python train.py --n_layer=8 --d_model=256 --head_dim=64 --norm="rmsnorm" --tie_embeddings=false --init="normal" --init_std_o=0.0 --init_std_up=0.0251 --init_std_down=0.0 --decay_shape="linear" --z_loss=1e-05
Each number is 50 + 15 x the weight over its row's rms, rounded and kept within 0 to 99. Layers, rows and columns count from 0. The size before them is the row's rms in percent of the matrix's.

# layer 2 MLP up, 704x256, rms 0.108, rows 624-660, columns 192-255
099:37 48 51 32 46 49 48 25 59 39 44 17 50 51 35 57 65 43 56 54 56 45 78 45 43 62 21 50 62 57 39 40 53 45 75 82 57 56 53 33 58 65 81 51 39 41 30 67 78 71 40 52 43 56 41 38 42 30 64 58 43 49 60 24
100:37 24 62 59 29 45 54 40 26 49 53 20 69 28 29 64 58 50 38 84 34 44 39 72 66 66 37 28 47 67 27 52 35 65 50 65 44 30 58 28 35 67 69 38 69 42 00 93 74 49 28 40 59 48 30 50 34 40 62 54 53 46 46 68
102:23 40 45 68 30 85 63 45 47 50 67 28 32 35 36 64 55 63 58 43 46 76 44 38 50 66 63 58 35 37 20 42 57 50 41 44 35 38 58 64 29 38 26 17 56 19 54 39 33 67 62 37 35 35 40 60 66 48 12 58 68 41 56 48
104:46 55 48 61 54 37 66 38 53 81 72 32 75 04 37 30 68 62 51 55 21 65 55 23 32 69 61 36 54 48 29 40 57 56 57 33 52 66 59 20 53 16 65 42 54 53 61 18 62 57 30 47 54 56 56 54 40 77 50 43 38 72 40 59
095:39 59 47 39 31 72 46 67 31 44 52 31 27 51 62 49 24 28 37 79 66 14 81 68 42 93 31 57 51 64 53 68 45 55 68 31 61 77 62 62 56 58 47 39 40 55 66 29 51 52 30 27 85 40 67 49 62 38 37 44 58 35 46 80
104:44 13 62 66 54 38 67 58 34 61 18 49 58 56 51 30 51 20 53 37 63 64 30 55 63 49 49 67 34 39 59 70 77 45 52 42 41 46 65 76 30 36 49 66 59 31 28 57 39 31 49 40 35 13 60 50 55 47 42 33 43 68 63 54
104:60 51 57 21 30 49 32 43 76 60 61 59 63 68 49 41 52 57 45 31 38 35 42 75 39 67 55 41 67 26 42 36 54 48 76 51 44 40 58 75 52 62 38 51 62 66 73 40 50 74 37 75 64 35 29 47 47 47 46 57 47 80 44 63
106:11 64 34 68 51 70 39 27 23 61 40 45 61 49 68 36 52 78 38 49 50 55 57 34 49 30 36 51 54 59 44 68 55 53 24 59 54 34 65 33 38 30 52 48 57 58 70 34 42 68 33 90 62 56 40 63 56 52 42 63 50 38 60 34
103:53 25 43 28 62 47 47 58 36 56 45 34 49 53 62 63 77 57 21 52 37 42 64 60 56 51 58 29 29 43 46 71 45 25 65 52 45 52 64 68 42 55 52 19 35 42 43 40 42 62 60 75 52 73 21 78 64 46 54 32 70 54 55 71
098:58 41 71 70 48 58 66 21 35 53 36 52 24 53 50 65 32 47 58 67 78 42 39 50 68 28 30 42 45 43 56 27 48 49 38 55 44 42 46 51 58 55 70 54 56 50 58 59 33 62 56 51 34 39 15 45 46 80 64 41 87 65 43 49
094:47 25 47 89 62 61 50 56 50 12 57 63 43 10 47 59 49 45 55 35 40 49 58 54 21 44 83 42 45 29 69 49 42 63 77 31 47 65 63 52 49 50 42 60 57 38 43 65 17 37 64 46 54 48 68 30 09 49 55 47 35 91 49 44
100:66 24 34 43 46 24 63 58 44 68 44 66 56 65 35 46 72 48 49 60 41 41 61 56 54 74 51 60 69 32 64 22 30 45 38 63 50 23 55 61 53 30 46 64 68 53 66 64 18 43 63 41 52 76 32 52 53 40 41 53 43 27 39 68
104:57 36 76 42 48 24 52 39 78 49 44 48 50 41 71 61 56 38 43 68 53 62 80 41 38 67 39 48 57 27 43 45 47 53 41 06 50 75 48 88 83 46 49 57 56 55 34 67 43 24 69 48 39 48 55 38 63 55 59 29 26 72 68 55
093:61 59 44 47 40 41 33 20 36 67 51 19 34 66 15 57 54 42 59 75 44 87 68 37 57 46 42 59 31 44 58 23 70 39 38 57 44 63 44 40 71 46 55 57 47 39 36 48 41 49 39 36 50 27 52 54 57 59 59 63 36 30 21 58
104:49 63 56 85 30 54 59 38 46 39 65 55 29 83 45 70 49 61 58 32 57 49 31 38 60 19 52 73 68 61 60 67 37 72 70 59 56 36 41 27 52 61 70 40 41 20 44 43 48 39 64 45 66 60 18 65 50 55 44 75 58 61 61 69
100:51 41 14 23 19 55 25 60 65 54 39 47 77 23 38 53 48 38 67 43 37 68 56 54 69 47 59 37 31 15 61 76 53 75 58 59 46 68 53 47 62 59 22 57 54 38 50 53 74 50 54 54 52 38 30 67 55 62 51 56 33 56 46 53
103:47 38 48 47 45 50 38 73 42 48 27 86 41 49 38 81 49 48 54 64 35 37 41 19 41 48 08 41 83 59 50 53 23 72 46 55 70 27 62 37 58 70 40 68 47 56 42 42 61 52 63 50 60 66 57 65 46 54 62 34 53 50 37 44
102:57 42 67 48 47 18 64 70 42 40 35 58 13 55 47 38 45 45 36 53 75 32 44 44 53 40 60 51 36 14 55 52 64 76 49 45 56 50 20 72 50 60 27 65 32 53 33 49 55 62 62 56 63 33 38 61 34 68 59 35 66 42 44 56
101:52 46 46 62 27 64 68 45 53 26 28 74 49 18 46 49 40 31 43 61 30 21 55 21 68 53 34 39 55 61 69 60 61 42 45 55 29 45 41 36 60 31 57 51 70 34 74 48 54 33 28 66 40 51 88 54 62 64 63 37 45 36 61 53
090:50 48 53 42 59 50 32 41 52 27 71 60 50 41 56 68 62 38 40 49 51 66 34 61 54 33 51 49 51 59 41 63 79 55 52 36 38 69 41 72 54 41 38 64 55 51 62 54 39 59 45 55 38 28 35 37 39 35 61 57 68 34 64 40
098:41 51 63 64 49 45 34 52 54 46 59 58 27 57 70 41 32 45 53 48 76 45 48 36 39 39 07 40 32 40 26 54 57 19 39 79 51 47 32 45 43 75 44 79 40 65 25 63 55 27 42 40 59 72 71 26 33 58 33 60 29 70 51 39
098:13 75 57 53 57 53 74 63 28 73 49 58 61 51 51 25 39 39 48 47 43 64 62 60 42 31 39 75 41 51 59 44 33 81 41 46 46 75 37 62 67 65 50 44 46 67 23 37 41 55 67 38 32 76 50 36 51 68 33 64 41 39 38 36
096:66 61 73 33 50 43 42 47 40 43 29 58 75 68 32 58 22 49 56 55 42 59 61 64 23 34 52 53 60 68 68 56 37 49 39 81 52 35 59 87 21 84 62 58 76 35 69 68 45 77 54 27 32 71 44 43 34 54 35 52 39 82 62 62
093:51 58 58 52 44 46 33 65 46 00 65 43 38 62 59 19 66 40 58 46 37 31 51 49 28 46 26 27 67 25 38 57 53 57 47 48 66 59 63 51 48 44 56 47 35 02 52 65 80 54 54 56 38 71 35 40 38 13 57 44 60 71 40 53
093:50 56 54 22 45 47 46 47 59 41 20 62 44 64 35 52 49 34 69 48 22 46 65 50 30 47 56 41 60 57 31 72 47 77 61 42 58 26 61 44 62 25 57 51 87 56 35 63 52 48 43 27 53 69 39 57 58 68 83 72 34 49 71 37
094:72 65 61 57 51 41 54 53 83 23 64 49 45 42 35 46 51 65 50 48 50 51 19 53 69 43 58 91 31 66 32 43 58 45 64 35 50 72 73 37 39 43 67 34 66 35 24 45 32 63 40 64 70 71 42 66 91 72 51 57 34 43 56 40
092:60 40 56 46 44 50 37 28 33 58 60 33 54 24 48 43 76 67 45 59 26 38 44 90 54 62 49 44 58 35 54 32 38 45 40 54 25 48 61 48 56 38 79 48 36 46 61 53 24 65 30 64 49 87 59 53 47 41 61 70 40 39 67 64
097:62 58 47 30 41 65 47 61 33 65 65 41 58 45 34 48 59 63 23 54 43 50 55 24 34 59 42 52 59 46 47 37 52 39 33 39 59 86 22 60 22 44 27 57 36 49 46 71 64 29 59 42 32 49 09 37 30 36 55 49 47 39 48 46
103:62 65 28 72 48 50 48 28 60 43 50 53 72 38 35 25 80 33 60 65 50 44 44 48 38 57 49 28 34 61 42 55 82 73 54 71 57 05 64 52 41 30 66 38 71 36 25 77 38 45 41 53 38 52 46 68 38 44 39 31 43 20 56 51
099:39 33 30 43 71 49 77 40 38 61 96 37 39 42 58 59 43 32 37 39 44 35 49 33 53 34 42 45 83 70 39 54 67 66 57 70 56 70 45 48 59 38 62 82 47 49 43 63 27 33 44 38 35 69 45 56 45 72 49 58 59 52 67 38
098:64 53 56 56 50 45 59 64 58 60 30 57 63 37 35 62 91 68 44 42 38 59 60 28 28 56 48 42 70 42 39 43 45 76 48 58 37 48 61 65 63 29 39 38 36 62 77 31 41 28 54 57 72 69 67 12 33 64 44 21 45 48 79 58
095:41 69 52 37 42 58 55 43 48 65 83 62 29 49 27 40 38 52 51 38 74 52 91 31 49 64 51 43 53 64 74 36 58 58 56 68 31 63 69 48 53 27 79 45 40 55 43 43 45 50 44 71 42 58 43 35 53 60 37 54 55 48 62 66
103:70 21 58 52 42 62 56 82 39 61 15 59 59 42 65 52 38 62 27 43 50 62 30 51 91 45 54 55 59 43 63 56 42 28 59 41 54 65 62 57 47 40 54 51 49 35 68 48 23 59 65 36 56 40 47 23 37 59 72 70 58 63 49 67
100:21 51 51 22 45 29 55 51 34 29 46 40 30 82 55 49 18 33 54 43 38 25 71 43 26 59 55 40 49 21 40 59 28 51 59 69 52 61 62 61 48 69 34 33 40 44 37 52 53 16 56 55 59 55 40 59 57 67 55 18 53 56 36 47
105:20 41 63 37 73 55 45 48 20 43 56 49 40 35 45 24 35 48 62 32 49 41 50 12 57 57 41 46 47 33 47 27 41 47 54 57 41 42 35 48 30 28 39 21 40 43 68 62 52 75 31 25 44 66 44 84 40 45 47 54 56 59 71 68
097:36 60 37 45 34 47 41 67 83 51 47 46 79 58 31 37 59 35 32 49 52 52 51 28 36 54 04 60 16 42 32 83 39 65 33 47 60 51 73 54 53 46 55 65 42 40 79 48 28 30 18 42 64 32 29 60 68 52 51 64 51 47 48 56
091:56 51 29 63 58 60 56 73 82 31 48 43 54 45 42 57 71 52 47 78 25 25 67 55 63 22 41 84 45 56 45 51 33 72 55 47 59 31 42 53 56 66 45 43 62 60 47 23 67 68 62 24 67 81 63 46 58 67 50 65 46 43 28 30
# layer 2 MLP down (transposed), 704x256, rms 0.0343, rows 624-659, columns 192-255
102:56 37 50 29 49 65 37 36 21 45 48 35 53 56 59 51 47 43 66 42 61 39 68 29 31 54 63 57 56 45 74 66 42 64 65 47 64 37 44 50 49 24 41 89 62 42 49 38 43 37 47 51 33 29 48 83 34 30 44 63 59 64 56 39
103:48 50 44 52 70 61 56 47 70 39 42 21 62 47 58 63 45 53 33 67 45 59 49 80 65 59 79 23 58 49 29 57 63 19 39 47 57 81 59 60 50 82 74 70 62 76 20 59 45 46 40 51 59 48 36 30 48 55 50 41 44 46 31 67
102:56 49 65 64 48 61 69 46 27 38 44 39 33 68 65 56 51 52 32 38 41 62 50 51 31 53 27 91 44 56 27 31 20 53 41 31 36 49 36 37 44 57 62 21 61 34 47 50 40 76 86 72 50 48 82 88 48 27 51 54 51 71 43 40
100:68 24 60 30 58 54 48 40 21 67 41 53 72 36 66 72 21 51 50 24 49 35 45 54 24 42 48 31 55 69 56 53 76 34 42 37 47 36 50 49 22 42 05 64 39 57 30 47 38 48 70 63 46 65 47 60 84 60 64 45 58 57 03 73
099:45 37 57 75 54 27 57 74 34 48 73 62 26 38 57 82 50 42 15 53 79 58 64 52 96 78 22 38 31 69 74 48 48 50 91 48 58 41 60 41 51 66 84 38 60 52 38 51 61 37 34 40 23 59 76 47 60 69 31 54 45 47 31 44
105:32 34 66 21 28 36 41 45 44 43 34 20 43 40 46 33 34 45 65 51 35 74 42 49 41 89 57 57 32 53 35 53 83 61 63 55 51 74 52 58 76 45 73 46 63 35 61 57 49 54 50 42 50 32 64 49 57 63 50 35 28 37 53 44
105:58 86 49 12 39 42 24 47 65 40 57 41 39 69 48 54 61 48 56 47 89 44 55 49 75 31 36 48 61 59 48 41 52 36 57 73 54 35 54 66 51 65 53 31 31 55 52 51 51 44 54 46 54 35 53 57 55 43 44 49 30 66 50 32
104:57 34 69 40 39 57 65 47 28 66 49 36 40 73 41 05 60 62 30 56 50 51 68 32 23 64 54 49 48 42 65 41 27 55 57 27 58 55 10 36 26 37 33 77 39 53 27 81 44 53 46 69 33 33 30 50 43 51 14 75 17 68 37 78
101:58 45 40 60 55 14 69 42 57 62 46 42 30 81 76 44 44 55 56 15 34 55 35 47 54 71 51 58 50 41 37 56 65 22 37 61 55 68 48 55 40 42 37 43 30 78 41 49 58 65 48 50 55 43 43 37 45 57 42 41 33 35 49 65
097:39 28 25 76 36 35 42 61 52 07 61 63 42 58 39 20 67 56 68 57 67 41 42 72 64 50 56 40 42 47 46 43 35 44 19 27 42 68 48 58 60 32 81 49 68 62 40 42 55 52 58 70 46 52 48 65 53 80 70 40 31 42 64 53
100:39 58 50 43 77 44 38 67 46 34 70 51 41 55 46 44 29 23 44 56 63 60 65 44 51 39 50 33 75 32 47 70 46 47 43 28 41 71 57 43 41 34 41 31 31 65 34 66 31 54 31 56 65 40 34 50 58 58 13 46 26 67 69 66
098:20 60 46 75 53 38 67 81 53 62 58 68 66 46 46 50 42 51 59 38 54 05 49 35 44 56 54 59 54 49 43 61 81 79 60 35 43 46 62 38 42 31 68 42 51 38 68 57 50 35 65 91 59 36 67 43 59 55 63 62 38 38 68 36
104:49 46 66 30 42 46 62 64 52 52 55 54 38 17 37 55 42 35 33 70 36 39 41 41 41 47 72 67 56 47 51 45 61 47 42 43 77 35 34 52 19 39 54 50 22 42 34 70 75 29 56 38 58 16 53 49 71 48 57 51 60 66 37 36
094:45 55 57 56 59 17 25 49 86 73 42 35 53 44 50 53 46 27 39 44 34 67 65 58 41 27 58 72 45 32 56 66 86 62 37 16 35 48 49 38 50 49 30 72 46 51 44 52 47 43 47 40 65 29 57 61 76 52 31 28 45 54 28 32
105:57 54 60 57 43 58 56 40 60 37 55 68 55 87 69 66 61 50 46 30 44 62 63 63 70 59 44 32 44 49 38 73 58 47 62 45 20 55 22 51 59 50 64 54 38 33 42 39 51 64 57 65 57 51 39 60 56 34 28 84 52 43 75 67
100:54 36 54 55 25 44 17 42 37 50 24 65 47 70 33 49 39 55 51 27 41 56 45 39 35 75 42 58 58 34 36 69 45 64 40 61 49 53 27 44 49 50 36 39 99 67 74 61 17 44 75 36 39 64 28 48 53 18 36 55 56 48 43 56
105:32 28 57 91 53 55 53 44 23 73 57 62 47 59 55 44 49 40 50 71 43 66 75 76 70 51 90 32 34 40 42 47 50 80 44 41 64 40 49 47 54 61 55 43 45 59 51 57 63 58 58 57 40 44 38 21 53 34 43 47 42 82 78 30
101:35 45 42 46 35 54 92 71 67 65 43 49 42 56 46 63 47 62 41 64 45 48 60 63 68 67 58 31 23 35 47 61 41 56 22 65 38 58 48 42 58 69 35 54 60 68 34 46 44 43 72 46 60 57 58 63 37 55 38 50 58 45 31 60
100:38 58 27 42 85 49 50 52 36 54 51 41 40 29 45 37 49 81 41 38 58 33 54 55 79 57 47 31 47 57 66 78 56 54 49 43 61 50 39 59 67 22 36 45 66 66 72 36 17 66 43 55 38 17 58 19 37 66 25 62 33 53 56 37
096:59 49 48 57 42 43 56 64 46 45 45 62 51 37 48 63 57 27 46 43 71 64 51 44 40 06 36 20 39 49 45 45 66 43 51 27 57 49 47 46 60 42 64 60 42 51 53 36 16 37 53 54 67 40 69 59 52 65 56 71 33 11 77 31
096:64 77 28 53 32 76 40 54 67 55 32 09 49 72 59 37 51 32 53 49 61 58 49 30 31 57 40 70 41 41 46 74 21 69 59 57 41 31 30 58 66 42 24 83 29 48 75 54 56 40 40 46 48 61 63 67 48 46 58 68 70 56 73 50
101:30 41 60 45 42 38 65 40 53 43 58 43 28 50 57 73 72 71 46 31 44 80 31 71 29 33 18 44 43 30 66 52 57 45 39 72 50 50 47 51 55 70 56 79 35 59 54 22 73 55 65 81 50 49 51 54 49 44 55 69 54 56 53 65
098:85 36 47 36 74 65 34 30 68 71 24 70 78 61 32 73 23 53 55 65 36 63 59 58 30 32 44 47 54 85 52 47 35 67 37 56 43 41 72 53 32 34 25 52 66 22 52 84 60 38 42 02 36 61 50 26 66 84 38 38 75 82 55 73
100:36 56 55 59 64 62 59 57 39 78 32 34 30 53 41 42 40 55 60 62 48 74 26 10 13 59 50 40 06 31 44 48 67 32 45 22 62 78 45 40 47 59 38 65 53 37 67 42 46 46 67 65 04 66 59 32 63 49 37 60 53 57 27 54
096:67 47 44 46 41 45 50 47 39 51 55 72 39 69 53 56 43 64 34 73 16 51 47 58 44 44 45 52 65 48 78 78 61 57 49 48 68 59 40 68 44 54 34 48 40 58 51 48 71 54 65 34 44 49 45 51 58 39 42 79 46 28 71 54
095:48 15 31 52 90 54 49 61 51 48 44 70 41 52 29 42 46 52 49 69 39 64 68 68 29 57 47 06 54 49 28 48 47 41 51 67 43 44 73 56 50 45 38 13 54 90 51 60 46 66 51 56 59 35 63 40 55 46 70 39 69 31 70 45
098:33 59 67 32 59 36 48 41 41 47 52 32 62 72 32 18 45 56 76 52 33 64 38 51 63 32 48 66 61 46 46 49 39 22 57 37 61 43 53 41 47 49 40 46 53 62 71 49 47 51 40 40 65 81 52 48 75 49 54 40 37 48 52 66
101:41 44 58 43 62 64 48 75 66 34 50 57 50 21 54 67 60 64 71 45 64 69 54 33 48 59 78 22 50 35 50 40 28 62 72 51 43 54 63 51 43 31 57 68 36 63 49 45 49 47 57 47 59 33 53 33 72 61 57 31 53 45 53 57
107:60 42 43 44 68 38 37 44 40 56 77 27 50 99 36 63 72 63 52 61 85 49 29 73 39 37 28 39 44 36 53 46 42 56 24 38 46 36 48 44 35 56 61 29 50 51 27 60 30 51 46 50 41 42 53 56 35 56 31 69 25 27 88 46
105:43 54 37 56 61 40 66 42 68 55 54 43 50 54 45 53 21 40 55 29 67 51 51 35 72 68 53 50 55 50 65 58 49 50 60 72 54 48 52 46 72 48 67 60 42 64 40 31 67 58 16 79 57 60 80 31 59 71 52 53 37 45 40 12
097:55 70 57 56 75 27 47 45 45 58 44 54 54 49 42 53 47 59 49 69 69 63 29 36 44 19 32 80 21 47 44 82 60 33 30 58 39 34 72 52 50 66 42 54 75 82 63 63 67 35 67 73 64 50 40 46 42 47 62 42 46 46 41 61
102:66 65 35 43 39 61 28 47 65 49 54 31 45 00 37 84 67 40 49 87 69 64 56 60 51 56 46 28 47 77 44 61 39 53 36 37 57 73 69 22 55 31 66 42 56 81 64 26 52 44 53 55 35 50 53 19 51 36 39 47 49 32 49 68
102:31 63 63 47 44 68 33 52 48 35 23 50 49 33 70 56 42 57 41 49 57 30 37 39 49 73 58 51 64 51 42 67 38 37 62 52 38 54 61 56 50 71 26 37 68 43 43 40 31 74 68 41 32 29 46 49 58 42 32 41 66 58 32 47
095:42 54 52 49 57 44 50 39 54 53 48 43 43 40 69 51 37 65 35 42 32 81 56 48 42 65 52 76 58 53 51 52 46 52 47 38 51 61 36 29 46 39 36 52 32 36 50 53 59 43 51 62 48 42 45 53 42 71 40 39 29 41 64 46
107:55 35 29 54 50 47 18 31 46 70 32 66 40 63 42 30 39 43 53 46 46 48 34 61 80 35 51 42 42 60 47 53 29 37 70 55 61 61 73 77 10 45 60 47 30 67 77 59 77 47 47 57 48 79 50 48 46 70 64 57 62 57 71 36
098:17 35 42 37 49 52 58 87 45 64 49 59 47 49 49 43 70 69 61 40 39 43 43 42 77 31 45 33 42 46 65 58 56 59 42 54 29 49 81 60 53 63 30 60 55 43 51 71 67 30 58 78 34 37 51 39 48 51 55 67 38 33 20 72
# layer 2 MLP gate, 704x256, rms 0.105, rows 625-660, columns 192-255
101:49 59 51 52 67 47 40 60 70 30 53 61 42 45 58 23 68 21 39 22 49 44 71 38 23 57 47 70 37 29 43 52 52 40 57 54 58 65 45 54 44 52 31 59 58 50 40 51 36 46 75 34 49 47 77 28 51 59 49 52 51 53 39 35
098:65 69 34 48 53 48 44 36 55 62 76 80 54 27 46 42 36 29 39 81 64 76 62 58 69 74 40 49 73 38 63 45 51 26 37 39 50 40 44 40 86 40 51 31 67 57 58 62 24 63 60 20 64 41 71 55 61 41 49 50 44 57 64 50
096:83 42 64 30 61 38 49 56 50 86 49 52 38 38 16 59 48 47 19 58 33 45 66 78 53 36 45 53 51 48 60 39 69 45 51 73 68 47 45 32 69 48 60 54 42 53 30 83 23 30 29 52 63 55 37 10 56 52 47 66 68 47 51 44
099:38 64 44 40 52 60 64 56 36 31 61 35 48 55 57 71 42 40 70 55 20 34 75 64 26 68 40 53 36 43 45 30 58 14 50 55 51 47 46 43 70 50 43 73 47 53 69 44 52 66 60 25 68 77 57 40 55 49 26 62 55 61 51 74
103:37 91 57 47 44 48 47 69 74 71 43 56 53 52 28 39 48 63 62 26 60 46 66 55 31 40 48 44 25 75 48 49 39 48 48 54 38 34 61 09 71 43 51 60 46 68 94 45 61 63 31 32 41 49 30 57 61 16 44 53 48 47 77 10
109:32 36 54 67 54 45 49 40 63 62 62 16 61 80 23 39 47 58 78 27 29 50 29 43 43 58 64 37 52 66 56 43 70 30 51 38 46 46 59 58 46 48 40 40 61 41 30 52 40 31 75 45 54 64 55 77 57 41 62 59 36 61 38 79
109:34 56 44 74 44 41 47 50 67 47 45 38 66 58 22 47 57 44 33 54 39 51 48 51 51 54 47 34 53 58 34 70 42 40 36 44 75 59 66 17 48 49 79 24 76 46 54 77 59 50 46 52 56 66 71 50 51 09 51 67 61 54 58 35
103:62 69 43 52 35 40 51 47 53 66 85 42 49 31 57 51 41 42 23 83 29 50 64 59 51 49 56 24 39 61 29 44 48 68 48 31 57 51 56 44 34 44 94 68 54 62 47 70 27 45 29 30 76 44 58 57 36 44 52 87 76 34 41 39
104:69 41 66 65 48 26 45 44 35 69 66 77 40 65 53 47 50 77 58 48 78 48 31 68 57 59 60 35 49 55 40 82 42 43 38 71 42 39 48 69 57 45 23 30 17 53 70 75 46 68 48 85 65 40 50 59 38 50 30 67 75 28 45 49
096:37 34 17 27 55 65 66 64 61 29 38 57 60 32 40 31 53 05 45 49 52 32 59 54 57 42 66 24 34 30 62 45 41 52 42 43 47 76 45 71 33 31 59 70 51 09 35 53 22 23 63 36 57 58 26 28 30 80 46 30 48 74 53 66
110:36 65 25 52 51 44 47 47 37 44 39 32 48 40 31 43 22 64 81 27 47 43 74 42 57 64 53 45 76 47 39 58 47 51 64 62 20 74 52 22 59 56 73 63 33 47 62 39 40 62 49 69 29 28 63 49 62 53 58 21 46 35 62 60
105:58 29 44 62 53 67 61 70 29 45 22 59 34 31 42 46 55 63 39 48 54 49 28 33 73 47 41 44 18 24 46 58 28 64 44 48 51 47 73 33 40 49 63 47 35 54 61 62 53 32 13 44 47 80 30 55 64 71 54 43 73 77 43 62
098:70 53 36 42 78 66 65 60 57 32 54 85 64 39 67 33 49 41 35 37 66 42 16 54 49 45 62 62 48 59 30 72 72 72 44 70 61 46 42 63 35 52 34 42 67 63 56 40 40 79 71 47 70 32 62 26 22 48 42 25 47 68 85 51
103:35 74 16 41 81 24 47 68 78 66 69 31 66 37 49 21 38 18 57 67 50 20 57 71 54 54 37 54 50 60 42 68 57 45 47 41 52 49 65 37 63 40 18 62 51 52 55 59 32 39 34 46 42 31 61 38 31 76 82 52 41 40 54 35
101:48 47 83 31 68 21 80 43 35 59 52 68 41 71 70 39 48 55 33 43 62 60 52 21 36 36 31 36 54 57 64 51 47 25 41 39 68 19 22 61 57 44 48 46 69 55 37 59 39 54 65 39 28 77 54 70 49 62 61 53 54 49 26 37
101:70 63 50 51 70 47 38 33 45 27 62 15 37 73 50 37 65 47 46 63 73 51 26 57 66 47 36 29 43 64 39 39 67 47 56 30 78 61 29 26 62 63 58 44 72 55 24 40 24 33 34 60 66 54 60 50 32 48 53 45 35 65 47 53
093:32 60 54 63 43 70 45 43 49 48 45 25 49 22 50 51 40 64 55 60 33 24 76 63 21 51 54 48 57 58 49 62 42 37 24 58 62 41 69 39 59 33 63 53 39 66 31 43 55 36 13 58 18 89 66 46 68 50 69 55 40 48 47 63
102:50 51 26 33 50 42 15 55 41 40 69 66 45 79 60 62 53 64 60 44 63 64 48 53 59 27 39 55 35 32 48 64 54 68 49 36 67 49 31 34 32 44 57 62 46 50 40 58 33 64 44 26 48 56 49 42 32 66 73 70 46 59 40 60
092:31 69 53 66 69 43 51 45 47 39 40 48 63 43 45 34 69 41 63 40 63 48 31 58 45 76 51 48 66 27 36 49 57 29 30 65 30 46 35 65 53 44 56 28 49 75 64 52 57 53 44 58 39 45 69 62 45 20 78 44 36 49 39 46
101:38 79 45 68 61 42 68 56 49 65 66 72 39 46 40 40 46 73 61 45 79 32 40 54 61 46 34 47 49 53 29 50 62 27 41 61 43 50 46 50 38 51 43 49 31 68 32 55 30 50 38 35 43 94 58 36 56 50 40 55 60 60 69 30
096:46 47 62 33 67 54 49 44 52 48 70 64 57 50 62 61 50 37 25 57 55 40 39 88 48 58 32 66 36 40 54 37 50 40 38 83 41 42 19 70 71 42 60 51 54 46 37 66 00 46 44 39 63 45 61 39 52 54 57 60 46 57 70 30
093:52 41 44 65 48 77 56 53 67 65 54 44 21 22 51 68 79 40 50 37 60 32 51 55 64 60 67 36 26 39 47 65 30 26 48 27 33 68 31 32 64 40 39 55 44 57 46 50 40 37 60 51 76 41 46 35 55 61 57 35 55 44 58 40
098:48 65 46 42 37 54 54 62 73 49 56 83 48 51 45 80 50 49 82 45 47 53 51 44 67 62 66 71 52 46 45 30 49 22 43 30 37 49 20 65 56 54 44 54 81 69 41 59 30 69 32 55 34 22 68 66 51 69 59 38 48 60 54 59
094:38 44 46 37 38 40 38 34 59 36 30 45 34 75 37 67 70 30 75 47 37 30 54 48 44 60 31 54 48 29 14 40 34 78 56 59 55 39 40 36 41 14 50 56 63 47 64 49 57 58 44 37 31 71 35 53 89 52 76 83 41 69 59 38
098:76 19 45 45 64 63 58 58 51 48 46 61 46 67 43 60 56 45 41 56 71 41 68 52 45 43 55 36 60 44 57 73 19 61 52 58 33 56 30 54 66 53 43 48 57 72 42 66 52 60 48 43 71 67 34 69 11 71 47 52 57 45 36 26
092:54 35 65 31 31 43 19 38 38 35 57 16 58 39 62 41 76 47 45 50 29 21 35 77 51 39 47 42 64 48 31 44 54 24 54 62 41 41 31 48 63 36 82 45 61 55 57 43 40 37 07 51 53 71 39 41 62 56 61 49 56 69 62 61
101:50 44 55 50 47 49 63 39 69 59 63 59 25 43 44 58 34 57 54 46 66 21 63 32 77 60 52 52 43 41 41 54 67 39 48 75 35 37 50 41 53 64 41 44 33 25 61 34 57 73 43 52 38 68 72 33 64 23 42 42 71 69 29 35
099:52 58 47 31 60 73 28 50 45 38 61 64 48 11 48 40 87 46 57 68 34 49 36 54 63 64 38 29 40 39 45 61 56 59 52 56 58 35 41 40 52 68 46 57 71 48 27 93 41 53 58 55 53 50 31 33 61 41 62 59 58 45 74 44
100:41 70 73 81 45 55 30 37 41 40 76 65 69 20 45 78 57 56 69 55 78 68 48 66 24 85 65 51 58 56 66 59 22 43 46 37 57 53 40 50 50 52 55 55 96 54 61 71 32 45 53 37 54 49 31 61 51 62 43 83 40 37 56 53
101:41 97 37 33 73 65 56 28 52 44 47 43 46 55 42 52 35 57 37 48 40 33 13 46 68 58 49 60 49 44 59 95 38 78 50 27 48 45 30 35 44 51 58 51 62 66 60 45 49 50 49 81 62 33 51 86 51 30 70 62 53 41 64 50
105:42 72 62 40 33 42 44 53 43 55 45 30 37 62 65 53 59 34 52 67 46 66 37 60 57 59 30 27 41 52 50 41 53 44 22 46 39 68 54 41 40 23 78 59 72 37 61 56 28 19 74 67 40 63 55 58 53 59 44 79 62 46 72 28
102:52 28 74 40 29 67 58 63 44 49 20 63 17 33 52 60 43 47 41 75 42 54 42 60 42 43 22 11 68 39 65 41 41 41 55 32 75 71 44 48 41 51 63 58 61 42 76 41 25 73 60 51 66 50 50 32 56 58 29 61 50 76 47 64
093:53 80 35 88 32 56 43 55 65 53 51 53 39 53 55 45 41 36 67 62 46 29 33 37 78 32 40 42 36 78 57 42 77 56 54 51 57 46 42 36 32 43 66 58 33 54 33 29 48 80 17 35 59 45 20 41 45 39 57 42 75 44 41 48
102:41 41 54 64 52 61 50 24 33 43 44 54 68 49 60 54 28 49 65 54 58 54 27 45 69 29 44 45 63 42 53 41 62 54 19 47 78 45 61 21 84 21 63 39 50 54 73 63 45 72 52 14 60 53 17 51 44 55 81 41 67 55 66 10
101:51 37 38 24 76 73 59 45 43 30 82 56 58 59 54 59 39 69 56 41 50 59 45 66 49 64 79 45 86 58 54 29 50 54 62 38 76 57 56 46 38 54 68 23 58 84 44 80 85 73 52 38 43 83 56 54 49 49 73 49 60 56 46 24
094:41 84 42 58 55 78 54 49 41 60 49 13 54 36 53 75 72 41 54 36 27 25 55 29 25 83 39 36 61 56 52 43 62 51 42 63 28 51 39 41 33 40 58 54 36 57 24 38 28 44 43 37 47 56 60 50 30 70 53 62 48 85 48 38